config = dict(
    norm='layernorm',
    attn_scale=0.125,
    seq_len=256,
)
Each number is 128 + 32 x the weight over its row's rms, rounded and kept within 0 to 255. Layers, rows and columns count from 0. Numbers have three digits each. The size before them is the row's rms in percent of the matrix's.

# layer 8 MLP down (transposed), 1152x192, rms 0.0884, rows 95-201, columns 128-191
088:105133155148149156136134159085134144159154074101143114114147165166112098112137113117059141125167113175099132148051099156150124116144150128063127149149179149118092171110134091078138125097100137
096:147117163154059064084201133129126144173165099136066151144118127126161117092220158137151135142110159091108114131109104148109134106118150140115128140155071083143123176148114148136119085082106107
094:101175130118157120110103078112113111141143084125163069157184114095141167086110174104082134068143121168054137065103117126153121112139155104105080154134099168145190196134075156126191110125114117
093:125111110196132187122106122104108081098082061194134131086151154119115129137141072130108125124142167153101112199145070132156127117122116183064131102120127146130113109041095139113140167121073120
101:103195136157134134106170172109165158093173132117155140190051118121144154182141142169106119109121058143148126129098145102088176182140103157090167112128130133086059131170184095143123163128148127
093:128129099162097188149116128131139111183087076067136120058109081133078134124129144086128157152114172106241100099137143173133172090181116108106120157128158131085146132129169166050115118143066112
102:160130114118119149116066105140140137126161146169056139135161180149132116141108203141107037121140133122134085136115117136153106114105127178171133111125106084102149084115128130091159097135129151
105:109093129085068150166141138119146077132157092162136159142176149154120150142148170117174103206109151084109066117130111185095146090105157087064100136151136157125129107098138142114099066161103128
095:091085151116102141095136142149116108153105158113115169118159075123091147109139141187152174120093100172102151156134121184111150134104116090081167058104127106214128127128182133156064097118069158
103:144196103109122127170103116143161123198132124171135161154113137092082151140161117149102124085118088146159112177157168140108138120154142051135105138107071136094136116116052153117102128143207082
096:141156134128148187130081106132122086112159081159195137150101096140148198127173129141127037150163113154119164095153161061167170097142078151098113149162108068127118085121109182138118156115045070
107:137147146163120176150167149150097183106122138164126137152110158112190123136123165090092185113101115151126122152105168128098171132061184111094120132145128070123081102194139132125110127051152112
098:083095195116099174128104122158136121108081135172141042163153094107137117063087156125181147168122172105024122175083129155160174135152156115115111184150186101140105126083105079086166083121112186
093:101161157080108104158161102104126090191110151139194115154118080149119117076093174088163152140135145128104077084100162152166110115116150079099104077101129089112095109135130136120137038072107169
095:160129184142135053151167114146111096080153108121163103125099140103105155143114127093116148114130125159140116180135157108143151109111146095061144181106157071112141164080120088096113131131134139
097:169120113167145118085137113144128160125084114115115142184130094109105120189145136107127065120122112116157167152136135160148069134183149127169134134088121120181115066136152204132056052088131136
091:124163130150195123118123095092147123107155129112174087133162062108152123143080138123077133149128094149179106166095161080160112147150135122214102173138092079135130174130164174103133149150110089
092:072124172118167054149077099118104127135165126131115105130138140142122099108141142154126112139183124239098180103123109146087108162119161123082080125120125122144114175140169121119091088114149125
093:171136144142142155072113112144126107115169107101130145178079093117089136075106171131194127121101017131138117142140138174147147065128143120147145146133093070116155115133194144110162146116186100
094:127149141193145079159150140077156125120161116115108141134158120094134109128222137101197056147050117134138130132168125177095137131060076194054156130159105085062084144140148142132214106143119129
116:128101129067101080067078149118108082120133175107139132144149111152090106120078099073146120139171074097123046102106137137143105176091115168165099190187126126127146129082095127128110106154135167
092:081203059188094130137133150101130169161064074114117144145076119166112163146150102106112114151118139125152103151100179127191098099159189109139156203109135159152110106088105130139109139165133151
094:131130158169199177117118147095142176107157038131193141107076091120144114113090177097119128157204118187178115096130133107136062117103110091021121163160156115104091108141106129100111141176099123
097:072165075096099102135189153129137104146126161110087153165163137118103126124092117169153190140094143154108115149211150129180131147153157136051105130098088117147124127123173115073186141130120112
091:105072136113139150130122096090186183166115154138106106158157178132104089142107102127151154177117099074109080130117116141154115166143078140200132122166130152131120138140134182173128084153129066
106:100143119157144079106166144150113105180102159162174147130159101099107111036143073126140147079151141129109117103163110164140156122116178087056088182095105196156099088060079087175109098134114122
099:109104128127123145135131222136133101116121080130128179140132108133123126153108096145137154140167142142114105046090153074106125143166121090085157114089104111087098152099145131098190112199103142
096:109200070139117122123158103082138189177057116096170134174156121137108113158149147119160095161044103117068106076157171109169106111170164109068137174139208167138095178139126110097126123111174159
104:125144177112120142108091121075232148158102071150099134114132099122080154171107134112112066107136174129148116122132189109168103127137151071118132157124125186091138100131130154101128151139106077
101:162173159120127146128148145128075116139142150109099159141102120101133167118224131132114088128120098146132152132137127104086133117078108110132153095150111117103064126151191135180161118147162060
099:143181112089127098122135166119160114123113108185148148094131116119139186122095119143134171051132095097172108074086089095117093084145158055077156099165151129152114127137115174107120139130091127
100:106121140069132110184122132108151103138105091194079134114147137086114099127115142080159074163062159106090099110155160136124125135186125131020093112170132156087153162148134098091130166166139093
098:103158091086077165117088157102161157192093116099114129127124126122101131157098111104135104117142137140118136136106115072151150139144181080074131143091172144121123065100070135110123148206160114
098:133123137118125115083081127144094138110159175069155119125145131103105183172113141157106125138115149186136158097147151164144164109165117105135144100107116135151170109125074108113108131144099152
114:102080144169183106095117144118050114102175089155105127125134129153109204112111162117110080113153145141064077102031126109131101126133109127090082167163092112133094144155170047132171110087168138
098:115223110120154149117140110078078085165129170196127069135143147114121117106161160120146140176096120089084136115168090141101107148162093102063117174123118124161110130176127171139156136156165134
105:100084131168111096103146126118234138131147110097106118036137161116186086120174152176089107128129138184117144083107080117137120099103158134105120058160133133076090130136167139151114106152140113
092:083100116152155105121116177025097081121099087140104135105130132150114111108127099143096147186166075106080134131135173088140157119075151154099127134045134094160106189127152126101205109132181186
103:233129131108154139163130112152107110161115157112047120133158131131126117159131151122156087175082192155163156111144128108111082163118132148255104109155124109174194104130106122123118115071119163
098:108110111126190083143087127141107185107150141195136174173146124121178126135122142169140145121133048132134093122154120099149109137111123138078095156179186104159056156086168098088150208104118171
094:125169150174166121154111198170085145091152146057112084187118198064178169095183105090089101094155095095094105106125141068140129185115114168093164098123139115135072042062125168054147143087138182
093:093168104106103165144135174153082102065177120108037179115133107091177164136154109172107097079131091143121159167069094144095159130102168131095120128062162091167079092130122104114090136099066109
098:161118114141163134165135115129111105093095118150113136152089119132081139138139096159138075099135157139112071127100081172168179076163156128175143186085088126123065121111121169115104113157181164
098:065107160107105068149103101090106078104189072155143111083140085101097166121043148192107102164143157127098097118143148164115113216121155127140121063108141105141110132097065132135174111144155111
095:123127117121150151066070108113118157105096157083129170103118175124074163139161138154081149145056138186117106141110153099125059190081129124156082177114163124157102133082157150114128107173127162
098:082164102139110104122128160116092094160078147154084169086129159153107178103121128119155129065127093129068205083142152065156151105125112120063104087124130106187124178100104135125180151102151058
088:128127150155107101158114166126161110101179075171180170132190159117089101100170144185167130162162139105100159161102120098112145175105153188065092149105133111174078115060152130149088173160101101
091:127105096169117149122139135151087123140141145109153156146119118160139151151189101133136131054135119122147072159080155085200137077106108172165155078123123161179084158071165118187136082151150095
099:157056164081117108132172115115127141061130145160119134107125093080116131132171118118163172197112097170127081113174146095220134113158103108125160158096194174104088163154135166105116122072181135
108:190145136087110138166126129025161116084121152155100180139121155100126163110120104143221127173127121099186123124142134093099142073060138127070147115144101119142121112178106119139101085128153138
084:143156140130094124124093095159104155085126155173143131164116161139112113162121155165209160139114165128150104107162154182109103132116097106129106116088125103136165136166146147148132144102126076
100:171153156087187073126110164122104126167057095148100177143116093101173117170174133135111126114090067162177162140115100178106051177135135141128160097053151084096136122130140133091158129151156081
102:055156171137109106040113117130140179134158142060073141086121141071136073153135158132112134120114156094144102136092113110171109118120092165124118111194140126078091088096164112090111100143082157
085:079130112147174163204154096124140199143099067150119104171114135096106120122177132184125173132191121162131105160140085144067110089152124155138118168146098087123055113138077109145139112076093154
109:134156138075094100137096139107147117152107092147152104127175129158152080073092168137151146136113009155094197113133153121128079176123206107151161152125143104133119136095099116181149130038099119
090:071099123155166110175159092140124135133151094089112215128140129124086154109123148107107161105141070087133141085125113104126121113146183144062089048121160085175143130127177111152145095153118150
107:115134124142182158142083186160137169153098140179072166090111154116155160140136102172112107097109080128133109096125145106132133121171154136070109173119114147128100085133132194156118137028154067
105:150138153124036132085130142106112138103150167129111162092185106102083144103079123108170102137090102084115164073103173179156133168142155155139100132111143155140199135066146184126119162145159122
092:115117040159187136106083136131120119170089112101140198103067148129138147098160096106135134135147096089136141167115160151130065138131147137089151149157193064099100109116129118138127201161133088
101:096105204122088167138125133136121149127077142105134138093139065141179111111178116082127075179106153133145115103112165149107162099072129127152201183113125109130146160158180146064151095047145120
100:147190134112096105086147123143148182141145139120170100145151150162093107135101098138123153119148133122103177158134173147162070192088135138142139152149155166132138150060150208105082079093124132
098:137116144109065107148171172151103114171126129171113102147172138156141155115185111133121112100099088146090143131150086104108158106108137111097145133052152161165100120157147143137038124107148105
094:150112195125110208105098144148136134094093137111117077114107138183168141075158115152115127109140107156072172154101110150150211147115113133157142080092137107125156118098157160133134120062098141
095:081099146127092126120105170150182105095187131184147098116118053128168152127075148179135144196174150162120139118079157129111147150126160134221140088132058132109154166133082146087132096157077138
112:129150072107159149121098117172135099144084153116126147186101179160127160090236084137126049128118034137148149144132134095138135123134082120130106138156098159157117058120186092171033113127115104
103:171113118139083040147122104110156118158135120185146185134114098114093177147089165093140143122052103144078115127157105181122106121152145117075159145154107135109149143101113097076095152184097173
099:155171163209118094131143099173142145121113082079119107181127137113174130129137120096118137102111103163153128120171134064136121095105124111194130109152128120126192134183189209088129083142107134
104:074151117132151142066122152126119102127105138167112110138133143139131133115141163182167163167112137190114146120155152083138077125143090070130121079149183134069099089093136108155143102168134152
094:106144106117120097103149163150092079118150096163066172129110136139094087163096101120153119167107074134124098094135133150136139126168149151112066170135154164086079144101146109120140164155134095
104:133138107148119078114096142068121144175075184092113142150121154123134072147116069103143186086142082142184131169148131102142119135105124147016098109115209117110095145187155113067137099143175116
103:123134083142103126150124210099122109117170099166119106129072109114101150086149084120151135112117166144155157204150070133093141132102093140055154115111095099158124057060141091168128110128131138
101:096111092129111120113104158152154133134181138174134119155136144110157151161105116177162114181178139107104132126120098118143141117108117105074154163083098139141130161122145100137164107147158123
106:136170159123083133134104118066184158154093076107091104152132204157130176150113115203086120099180134134140123201106115133174125159160144113074120169129144156040072099128062111144117102174098148
105:161105198124137055090048146130143094177137153181129110081125167118120127128132107089146107142119090088036132129103065111134146163125131127120106170125165120111141123125186089180106119085137108
098:096089130140112141123117120131104096172116097151184133055151167173109158078145104157161120094071096127142148128146139115144167168136168095109098148097089153169117137110097161101129134089114119
106:097142151072129132198121111181148089162041117134127149170172125119090096242140160123097106141130183150136074104178133109115122130149147121101158081120136142071050115137108117108123115169178091
095:169142123176149064158099159070151145154107107148082162128112157105140148141084107143112121106113113117139176129121088120085133129151191178134062148132154092227094123128189077103109128170101156
099:119144132197144159177086159139116046092133079128129090086129112167106123157123123143143132107086162204175132112110113072179186146166138102056187119138186144158117098118175177108117110110157101
107:070141074141126190116155098178154181119127142144113091102123136112130192146173172101098117131143132183169155130065119152132111139179153144101148072132135163114127086117159130089117053100148143
101:137124124114099140159067115102137159109174108135130105118127108103145138055028134118189108154093130110175163116132093157113127110116147145130162129110150125147087068130080115140106172139123092
097:136158104170129102157161091169139096088139203146155124153102108118130126092115144172177122109132103121124172062160123166154119161101153130070129115114117044081147144088099136153174136094105131
090:122195123175100131152072084145116118125129080083137135104087133159139151083105106115189149146100103113102133134130144161154074155122117144094074162136136090131170149104141116085088097147102158
100:153151156136135106103112118069096086135082115162124132100165094121101154149078125127116155109153119122111173156087141153160144094109097124043157126079105167152164134066139203120094103072068101
098:093181127067159139128152103168176127147173063130116138131096168148117166163136158144127131151102173097124110124134156130100129137171094122167046137107140159152150097064134149107124132101103112
095:091176106128092146141127148162201104133152138144170181106144164103110114150104157118135111119125112083171116147146135169092123149139121158090056038117120149102119152171169133113126119193129108
094:175110117126133123201128134160148142153114056165043190119158175139125168143170115132121088128076081182162158089170089124121130166145136153113142108101169096112106112146132065098146140138193144
087:081174136146143169118118055181178131125234101088124129160129152118076112144130171144087126140101077155116129170179141180182094142101153102118110130133123119108147183122135193176135150140144075
097:080067167112099142110106184144130098060135120211109122155126100117127168089051141167151135095153152087082096143075127073110153165097097153141123088139104111091183086049169102183174155068127100
091:114099130155120052098103167090165154157151164140143150141084119158135110134094084147043141079139106129080102128141167116155221166126163068128074141082149095163131150114145113087116110148159114
090:115129138073079181110159186163065138095102128138065196105092127149082115123130154087174164165172109113125130095096083154119111150145103186137173106182156133113106140148128132150114124151196165
108:098183087050173150136136174173189089082113078145043118147072186161142086090158123098124093123124043119142124106112123162088117125098144117096143115167092167073120107131137123126148140165143094
104:137115117111134125124112140129146104140145089131143126127101194090114108099129117145097129165122142070092115173139107187153156197127088104100104134115158064086160130126123138167169050208116122
097:115114076102131130100144165154170116117154169159087122094094131113082090130147099096098072124132181137152140122109146094147108119109147097040124121149087120143122127098154170143073062103096098
096:099209144138146078138118097106121079162184143123107145134114114179109091172137106148148125107156150161125142134105131090096134145096121069044107135076118102210092147121091123125086125113147162
101:109163120151125138141164120148133123087118105176180090124118117077127177189142158121163158161128175131080136134169110125093197113110120097166127197083137120080066090134108131130106132114175088
097:033096144140112132123044117132154134144135107145117107132111133104141126156145081123112150135182171164170086134105128116178108116138130095018176176083174152076123132117019139125139110159109180
102:132149164156081060089116153147186142117103216130172142141162135098126173115140130166151147134056099141136131086131180146099099137135157122000163077158152092114144107090137154046137095119115115
093:099123054151181170131130129105114137164140096090171095085218113163155123101121137100089193107171101141145094150136214104156069107147187112167126131105154133132137148087096082086146127150186164
102:131154072122212144082105169162123145113090124150113141110096178098126131102182149156102074087101063058115149170112152175081130111154124159093123134108195111109145071100196126114119150182102135
100:098137175111083129134153185161076112131164140125150166126081120142110162091097124128137106095111134126145101200128169063163169122107121104081137131122154122130114103100187180122149182140138101
104:134142130120158088140121118121178107155086091087180191144096125085134166159149168116093100127127188151151134131100176129139084083118085105079143159181127102100115125182137138039082127107096136
091:097128162117170170140166165117118113148147086119094082144116061166130116079159169077114136062110136130115177081137163187090113148189108135026094084137127077184134156164104172088127113197131085
094:158147109129096141192150154203132101104149092163115095126072102198138153081118139102113091103089141136146122120184088133152181079115121142141154047105120075129121110127170108138183146144184108
099:127116060169130068127116156096127104136180096098136092135117122091165093090131150129132100165141162156205107132151136109103118143051102128063139107098134151109152117124128128136182148165098098
095:093150153182135127091182133218079129162098089123152113141098128124136110108166154086151138074126127161120101179109096142102172110114137151130105095162079179114119041142123135074160155100071159
098:082023149128086135124122111139196086080142125222131163106064128154152148103146116139172090060128184146157127146124141080118140157067155174120077113137123100112092123133118177157100170164079074
096:140102125150125080090163091138112129124144172166122180170125080161141131086133128203088103139148111101137070136085133167157121132167129202110129102143110087144158161053096138122095087146177129
# layer 8 MLP up, 1152x192, rms 0.0891, rows 96-202, columns 128-191
096:140129078133162170069138096128162138109137197124130205173053147138122126187085112131161190118111140119074075149093187103115188143160139139150077178098136155141092119107112111094091185141133124
097:125165115126105183103134128137122167132103108142142095113158149205144092159130152122136098171158108097075166118140137050151149149135106139108115130181159131129138128174131118145164130106061142
091:143176087162134119053115108109141134140136121108155110189124172167153070118140158208150123146123128094103131121046119108120144158164131136138138116098116135104145114101181133113124178102114108
085:092148130142085167048138134141137151093173125146123128145078157139077109179120154156111116102133137098126157106170129064108187172177098146121155153126120172080083140141117069142158144124137117
093:088146133117082127081128160133087074117194113101084062128092147143142129135116115162076098134201116152098118148120144138101159120111102142101139130082122132088133088161085068179170124091127150
103:161171113148161138051158110149187097140147167108128101137102183085150116157150114141144106157153111124144097128192187100098110100078117165136157111123088139129151117164189122188147170146109152
100:112131177137149192072108157133071149085071111128123116107137068136147120137116150174114095107099183166127100108180135116081111169124148093088145091199134163135123031148138139119148107116132072
091:105179108130123174110098180154085181101102166090140137132130137157102137155101101154121094100140130122090120122125170070070156112173172130148084165136135165144100146144063118144152170061187119
099:157129064181115130157135148098150119156062176139123096112127147115143099072109121101093075155119180135087157161117131114057111122061122145149106184127102165099173076181114102081128150130164156
097:081098096127083113121120083125118151132158143101153116172131127149102102112112130174122163091130144132092128159125173172123132138154176160112153110168137105020155151153108091127173162103142183
100:125149136114137148115156104110091142099084126086150148123121125190103149077058154096110101104120175107137118144071183111129105150143077113129104153138116110151130132159109145116155143112150124
090:129098115166078087120151111146143087113136113096136148130125134180145045151219113123107110131093111126145095121165124138145136092083112125124177153122129124134158120124150125158163178119156145
099:145035131164144137089144131090118164138115145119065170153147195110127075156102102147162114174077185077092151166147107105110249196109131181131128145156102126096158100120185120164131152130165100
098:139160116087070187096154108087129117101095108102175138162154155143119126168156106081110138092174142133118133116123147125072119166138082122072160155121131181119122103128195133205159125137124099
096:124141144112110084115157148178123152068185096110132138136120143151108103077061096133149098125103118133100114111180097123148105170042147159135120174112146143114128150146118039118160151108117145
092:123113144087065131097143113198104181119157149112116108104123177196088128178157141118126100179093126145135151156135149099089112150137159154134158101151150197095136107166140082127187148124166135
095:113125155154160141172140147135093049063134154063109090182144138081182149153147188123095190147139134109070111139147137115101153115110217135101171156112125143112140095157173175161167127055124102
098:115109072152120082116136141095140128141063134105065133097087202111154142174074122183115105138203136129149149167118141174140121173085157117123189131052131097131119122153107111184120140089092144
092:117127124099142207041086098115116174122096173104153128111134108158124113191095096108094130070124162125109122150114190109161172188179210134130136159139127135129139135120139144079110188177123208
114:132092135158089131135133144104138139146062178120104164155110162099180100138129215186090115136185131099129197156133105102092093148102138168068234097066160091111090085148150123110154155128089125
099:142093078155114117115171196154141102179131204095144151125123165145136160128105134162148168176184162078103120189083116051054131147118071121127126143172140088097149086142082132142156164067131134
097:083127071093097174111091184138137139165092103121119146177149148117127094167081149139105130128144112109151144114117194143133136158144200196088163114139050118106122101139137141147118149129057175
101:126133136094144136135124067192149111161138128104149184187137141167136131138153075143130143144098144075135102128155194156108071172186178132121135109152119217113098083152149132124139080166186125
099:162165189133102107048108099128093114167107150082128146069103128153132159113148162106136154148103125090120102102120165142099192106132084165147089142108120120118146132153135094170184143080154190
105:133148144097098144097138087157135139158129149105144084126114171137144090141101141168138136075137107139072125127100132119093123196116125135073104135136163136106073110150068122151149122000101149
101:158130095163093103108170114122186160126097162156110119156073147099101088118131177130120143135134125143153218204173116125105192112142094150147162128166113142154127135158109148194106189032178150
098:115086142150092141112207127166145119159167153171165162106071154108133107177157109139124131113131158079169140093078129131160147087205144170103168136148128135120148092120133093131144114154097175
102:060113117125056175101150132169084135118093149106096115105106119155143137115118237180117150133160120116150109124141126120149117116084160122093182076141138125131093142121128126170161116093125175
098:128127158060098146130110103109140147151123159103163120134137103169083114196061156148157115133093135120109143165058144105127099198119119129127118147149139138119119175136117085144137124087145179
097:104147170122130105159149157099156136137121222097106117130136166115156132103179132118095125097106139091104134108152054121133210140145123159103164196060140148071136075139166118129139122117130164
101:097128131136104154132166134254126130081142107159125135145109102159124114104130149163128080125107124117095081120090148071127106155126171139085127105182141146102095074141174120147121119165214103
100:163145150138100137128089175123124113070075161139170112131129127054125091135138136182078199118168154127139088166149101102120175113132085153102208217113143165102145087117153135089142132104177058
102:133150179133109121115137211193134122137150160112090154169091107104103135131149123225098149078112147163149170089169135118126153126164145113116159159071104140110098086129175072116136127115157078
108:107204073149136128101146183097207163183106160104181171133114154168111093173165161071125056083103177156134111150159170139096138126114115095139168134080079206141115120115125173130102210151074143
098:155111141106071139135152074109138140108170110151180172121105109120150108125046097158066146107205093108146137150101093085122150141141139175110156140089159127106149142174117093135133125078076209
106:107106108151131138114107090154145098137127171094091162108147144139093136160119117115139106151110146110066075160132183134156157105162135179123161110109114137110123118158121169110122134118102228
098:129134097128132156132150107115115107139051152151142175110129130132064104151098138171105140110082187132138172133100138167118093157182140129134124133122124176164088133124154181116097209092090169
101:140086156143103112139142113158139100132128141114090145133135154088193111180130200186108131149108160081134137148151069140089157152114070159105161144095093136110147139199172125208168120099123123
098:123123112142109124111199123139123114132107157101174167142056188097179096143169125095067105154192119099123143122145157129129153107130097120092133136100154117059127109168190104137149098134170160
101:150098113140106129118135158187145111091109094173117123196075093102108105123077095160107157171153149133064124156133112132139109134141084139144142169119108133109147121117098134089152205048087129
097:089159097144153074071156109188173125122100116135201195112141108125077099105123130170132111139113104162101128120203114130136167132130091115121181143097113168126126053137167055126149177118113156
103:151156115167140123137185108207130162169157140126136141156070157110142083121076159128155156071165103141092139146182106086126139106079095147082130121125118124075123152163143087181164146079159136
096:112099102108121232123136119169124199145070177128144158101096221210143108162142146123095167089176130089159171131145121070112162077117152103137148142146149117137078161155079136168115097082106101
095:135129095102086115179129111156102089114198107127134161155101086171119123133058064125089163093245121081132125162172109108143165117151113184135136179190147121128107106178096108132123135055088096
095:127100073117128114102146187199140112099150116173144065180100160096169119142131149152178106159171180101106156148182174114168135134054103155154166119129129152110114123139126111102156089131173131
093:079127146126139205136096143096128122090118155130083179167171137205106076126124169111133132119132127152117091135130104104099122135123099135082152138223140139122144121102116150172157147101122114
094:183085209110066081077122135130157137119181154106097134160111104107134117121078180156183195140133145074145144142154209108127074161161124098137100158122147149121116105137124114139152094081107125
104:133144130155151146132136188169142168100109125067158131105136134118092087114097127150071124047155100164134099213117153101109063115116165089077127115132155144148122149132115157157171095172128148
109:121064083154122153123204180134115163095081144126152097151107137117127143142120171166113151138153112090123152098113184073110094102083174139100178111161066130126139112133118143182133158182112147
091:129098105157122118176111100127148116110130147080095215138138162127107146142107138195102130141158197104150096111138192101188166158089131118142146115131126120137122157116152177148127128143148097
110:140118114178150170128169126150203167123145126124153182128094111141129088115070134132080109132229137087138220155094101080116180114126045100117164176134115145098118092133081149129121210123138086
109:133107158126120154108165136155137125130147139096170156090117158142111121163109154094111090145151168052139149182134208095171153093209177165120130163176153161116146090142116153132182143118136179
093:137162154121061113136137139111146075078144126071109134167160204142092057162124128120083108088104198163139105108185122144138123231073113086120190142116134152153142132113209110163116142171086113
107:155127167185132107131170116090138113037080124113094134129094128079142119132144180149122093151184175111136139190167119155149186119095118197141155116129076148096126125152152152129145098162085150
096:113145162153103141134159137133098139176129111114159176153111145138074136118152179165130106079147137145160198152087095100055133152166119135141141111162105130165095130153138128097127127118091118
105:136092095125101128118169133159141161115111113138107176141145166139175089144138127148151169135092108057178135149127124098063101174147174133149151117169137187106113094129101161166142205137165135
104:086170062114123158120119222179065169120129131113124133142118144130188095125154095166058126106164164142084130120182112074102103149091082125066151158077155124095117149109065065148137105108085158
091:185150188110089104126149026157094137096118099151130082180099108183165113122099108175123083117093090149114096133136098175112170138139118161148193140103138224127118127149152161126133126056154175
105:115147146121054163114132088180122170129135115106118163139089101118153118141098138166085161116155117124129159154117143121091097202138147180123157114153122102117113055141151112128126131096104149
097:107106128102128176155167131190163141144151172150137133135158123127118067135122129084161132106154124128074149126099081095102129089133131160120143113153100135133141152136123174127150163155062196
099:083103142171101136100099144126153109110083100149129133108093170175160094144062169108110194100146171122155180126121192177108134109174181125139117158123075145116075089133110128208112159086140152
099:108108138106091150159143132141113160146111091165116208112103112103120110140113174166114136086117106134158151103165085147092107192186123138113148157171119142083140097129215113153152150159096158
092:109132139090090130116148100123074128140134157077154126121184171140095075164112134091146131166091094107182152090159145063093152088164102168147159156136100163099173157169116171151138138134175137
104:115086129187100131088161165184113119166143144152157139118105112141108125135162158188112142132154131045111158091139123129126194098107145125135135126095088138140108101129130170125127197111170123
099:103113120116093148116112161125105077141142152114136192116079152144168123145130137181051103098138141112158107093225121177138161109135181125134116144119177139145070071154144121110116087138129106
104:120114131142094072118138146141085133181119149147138152129124168140158123149124159144132128133109151109175149102114082173130130156156082118128173124158132143092085053138200119187139128151105125
103:135129076176144160141126131075208121161166168107128177057140142105110110136161101138132068148110120120104153198147070131153161143140145165121103195126047152137113169120229111130125162145154196
095:147123119142087099107141167109121140075135147103153084145147092120161107148096205107110156161199132090117157125146067126127159162192160147133171091195085141152150146153147100095135093110090186
100:112110143139119169142171107107207174128115198102156155154112140149162070130147136140151113088166096089129170170137136155157158112173132113135150126117079143137082138129096147157130129087104146
100:123062101092122112109129135148096100098093172158155131144126104129116111132096136150140189145173173137097127132164137092116180137067108159131195119200103111124121078138092089140157109122179076
101:124126122146109160075122087120153170149086140084147151148134118150099147145074131144119125111073128138142179104125128095129229129208095135147190144158110148124060145124137165137078144102080104
105:098147112161157118138145116152174163137110135095106106100183112163151094115110185126113079079098112153100138138118129094142123118077183129095179070133117109106096111125160115145111164135106169
105:074115118121141122080150174196134112144083139155146126126126126105137109211177165119121114111114113100121089095126143043154201110112089157129146150131098114111146091152195170120125188092146095
094:071146173100099154097148085181108145172146090154104135093109156194172104140124158183164168106147176100172109150114088100106177184070162069145103149193101127121128089142108148143106175110132136
103:124117112139119174147116125096140174107106154090152115111109136154064133086075238114098147078107166127089154206158176156186163134141188175111119150125110134108072080103130096104083142136099156
100:138158107126119166030147132199135169142111133090095093102128154180121120120147104136148156114103050108148119161111126030088150121095106141097179157135116104111125156123131149231124225126144123
099:105170101109096168170204122150138217165094195100111084128091141146120157128088195130090123099210160130115148184106118062076102084116125125079127115124160154092133138177111102164149173116181107
107:118157184119167143107109139086102131106112188054205120124134152135153078110024123143115117119135139099113156138131159111140148137130139145139091174107092101124147132140088121157124187109105197
099:121159103199100125086167119179148201107131111104131122114082150130098175135130226170081107085115138183151101138159143129100124118172187169126168074110079148146117113103183133154124157146088201
095:126125120167104135128146108113112149152100086110155114113125150094136076050104148102102138133115179168126102214109168182131126130085170146122096142194133166094126125132140107129151129124128149
090:152118142151113142120137169185171157148127135119113090107125099065096122145135138145107121143126197108088110083142142130094153135156180149140161133124117163159141145130135125179146192160122158
100:098141063122119152050118181096121117139151122103199145118122145151116091106089190148132196087153145097183139167192178105127157145143188165097094116163112142116128141129131115132099141129127114
101:138131155139059170115109126143164204136163203138112128134117164134099136172137165169136119143130130089086173157169089135153153183142049163135207098123113172058167127083198088175155142089114133
099:110134173147170122203139132146121178099068143166122124106149111150175154134178103152137092166162140153033150100096079133118107103089131144158130161092110104096109063151129124115109134116111170
099:166091130153116112114136135128120088157072163120184206157123120088158135158105187177161150145111173068136123123062124104090170151173088140127175170154137127133120097132130146115092143143154098
094:167126136137099095131116158093123133131065136152186128114124140143132123111092105112126073171180126109121187052107075138128075151167086126130183223098145145106116131131137127101127134134119152
098:133117156117125086134133119146125150131148074116176180165142099096153120143122133109083119152146180094085106195230137130162165147121109128122179180140121162115117137117150111127114151137097185
093:127139136120113137106150134203094091078078128107100142130129160104143167132126181137191086130122125146142163065126190084152070153168089178119164133176108107088160129115114174144184104114116126
093:109113100184137118117124119084196095133110101104157095134165099093177113096125131139087078161094122145097146158150106105103144132109097108117088167124065146092141104163152131134122146089101146
101:161132128129144126061139061130089150158140136119138116135119126129104127115124157182122209165111098096106119168163130112132115157172106124080123119145127135117108141122125066182187076044131115
100:134084119167154150073153134135121145092109139109105104153132106113118145140106117137132067120165148108076174113068122070062133177193124156140177124116109111131109128156135144093119155090126184
104:121118116141111208178157104144123122075131162123058240152116177152097132143115176119142120173130138045104115162210161092107109138140166190122100145140147154145120119170153131118132145143130139
094:114093126147098103100136205168156099128079150079085168125132159136135145125115141167133118189183120141103185077090142175134152132147126147108148166163127087104107125127130129168169132073133140
101:114108120176104094120093130153127141147132179126104113113141160107101109096113145101109121146151219150059161160135150133147171144140163156146135178086149148067089095140112134111142147083147120
098:130155141184141153098138145161165125107163165116129141120063109159118155099117143121050073062120088131116142125140133124136118139074120150113146141108149139133127113158176092124101172075162075
099:123142106104130176098134099113186152158181171166177150171109059144081173117052206149144097128154175090129124142123167051072179174193104159105076124178117163125137139163143158169117104108091168
095:076129169108078160150140120110151119162126202131094141125148168127101082125089109134126165095126111119158141131138160115099169114147109121106155145155104184109090118144159104147148146131118103
100:125167126082118139085117161108121123153111143110140124124136120119179063162109144189141108096137130133164136140154133052077161156137137192135137099149138127163121129136142064140135127124113172
098:086151138164162163128104136189110143147116095100147181131151149102074121145157136189115075061118195170128142137174128083104110141103043143144137121134138165176069089153179144112121193166115114
097:132102100093117144124113163159109095118132162138071101094121115129126102192066139188099121125192153061128147112112162151167112165114148149067165129176114095036165079139098083178191089147142102
090:110132148167160086103134123195099160143119143078054163148124192112111102130152116123117184103119092146139097131246124125122105147081123121143175100099080152127133089138154106106125183106125109
096:145101129133112163083067150121119141106160176051126166190115212127131140132055147160059178094176097159128155179077201145098096121128199147098127153094127157101097140102141137127116169122109102
096:124105116107129213049109156084188119130079155103120162119152108176117141131110154137099106085091105115126133100122165138079099171101130141139114103137125150169038121148066123124098162160071156
094:113120120159172188113087109174114120114089173165084142107128123166113076126100110141128089126081133134112116107142171151101106145195105130106132134143084155121141092145118114099145072156066149
098:093105112165133151088158138137132145121190109111159125171142126093112091137112151106088110134152119093129158127115189163140192128101167172099143222116120106106070143139098045154162098066167096
100:095116079128124167138111142157157175099134167097139151125104156156083164117124172181065185095157128113088125092116186111122090104131167146089129094170116115133093128124124150142105080096065133
102:102130088138105142112130189115148147119139122077120145185124113132136150141170156179122125132187122098131120114132145115146120125098143124125113129114089155144115144125114098150126198146167105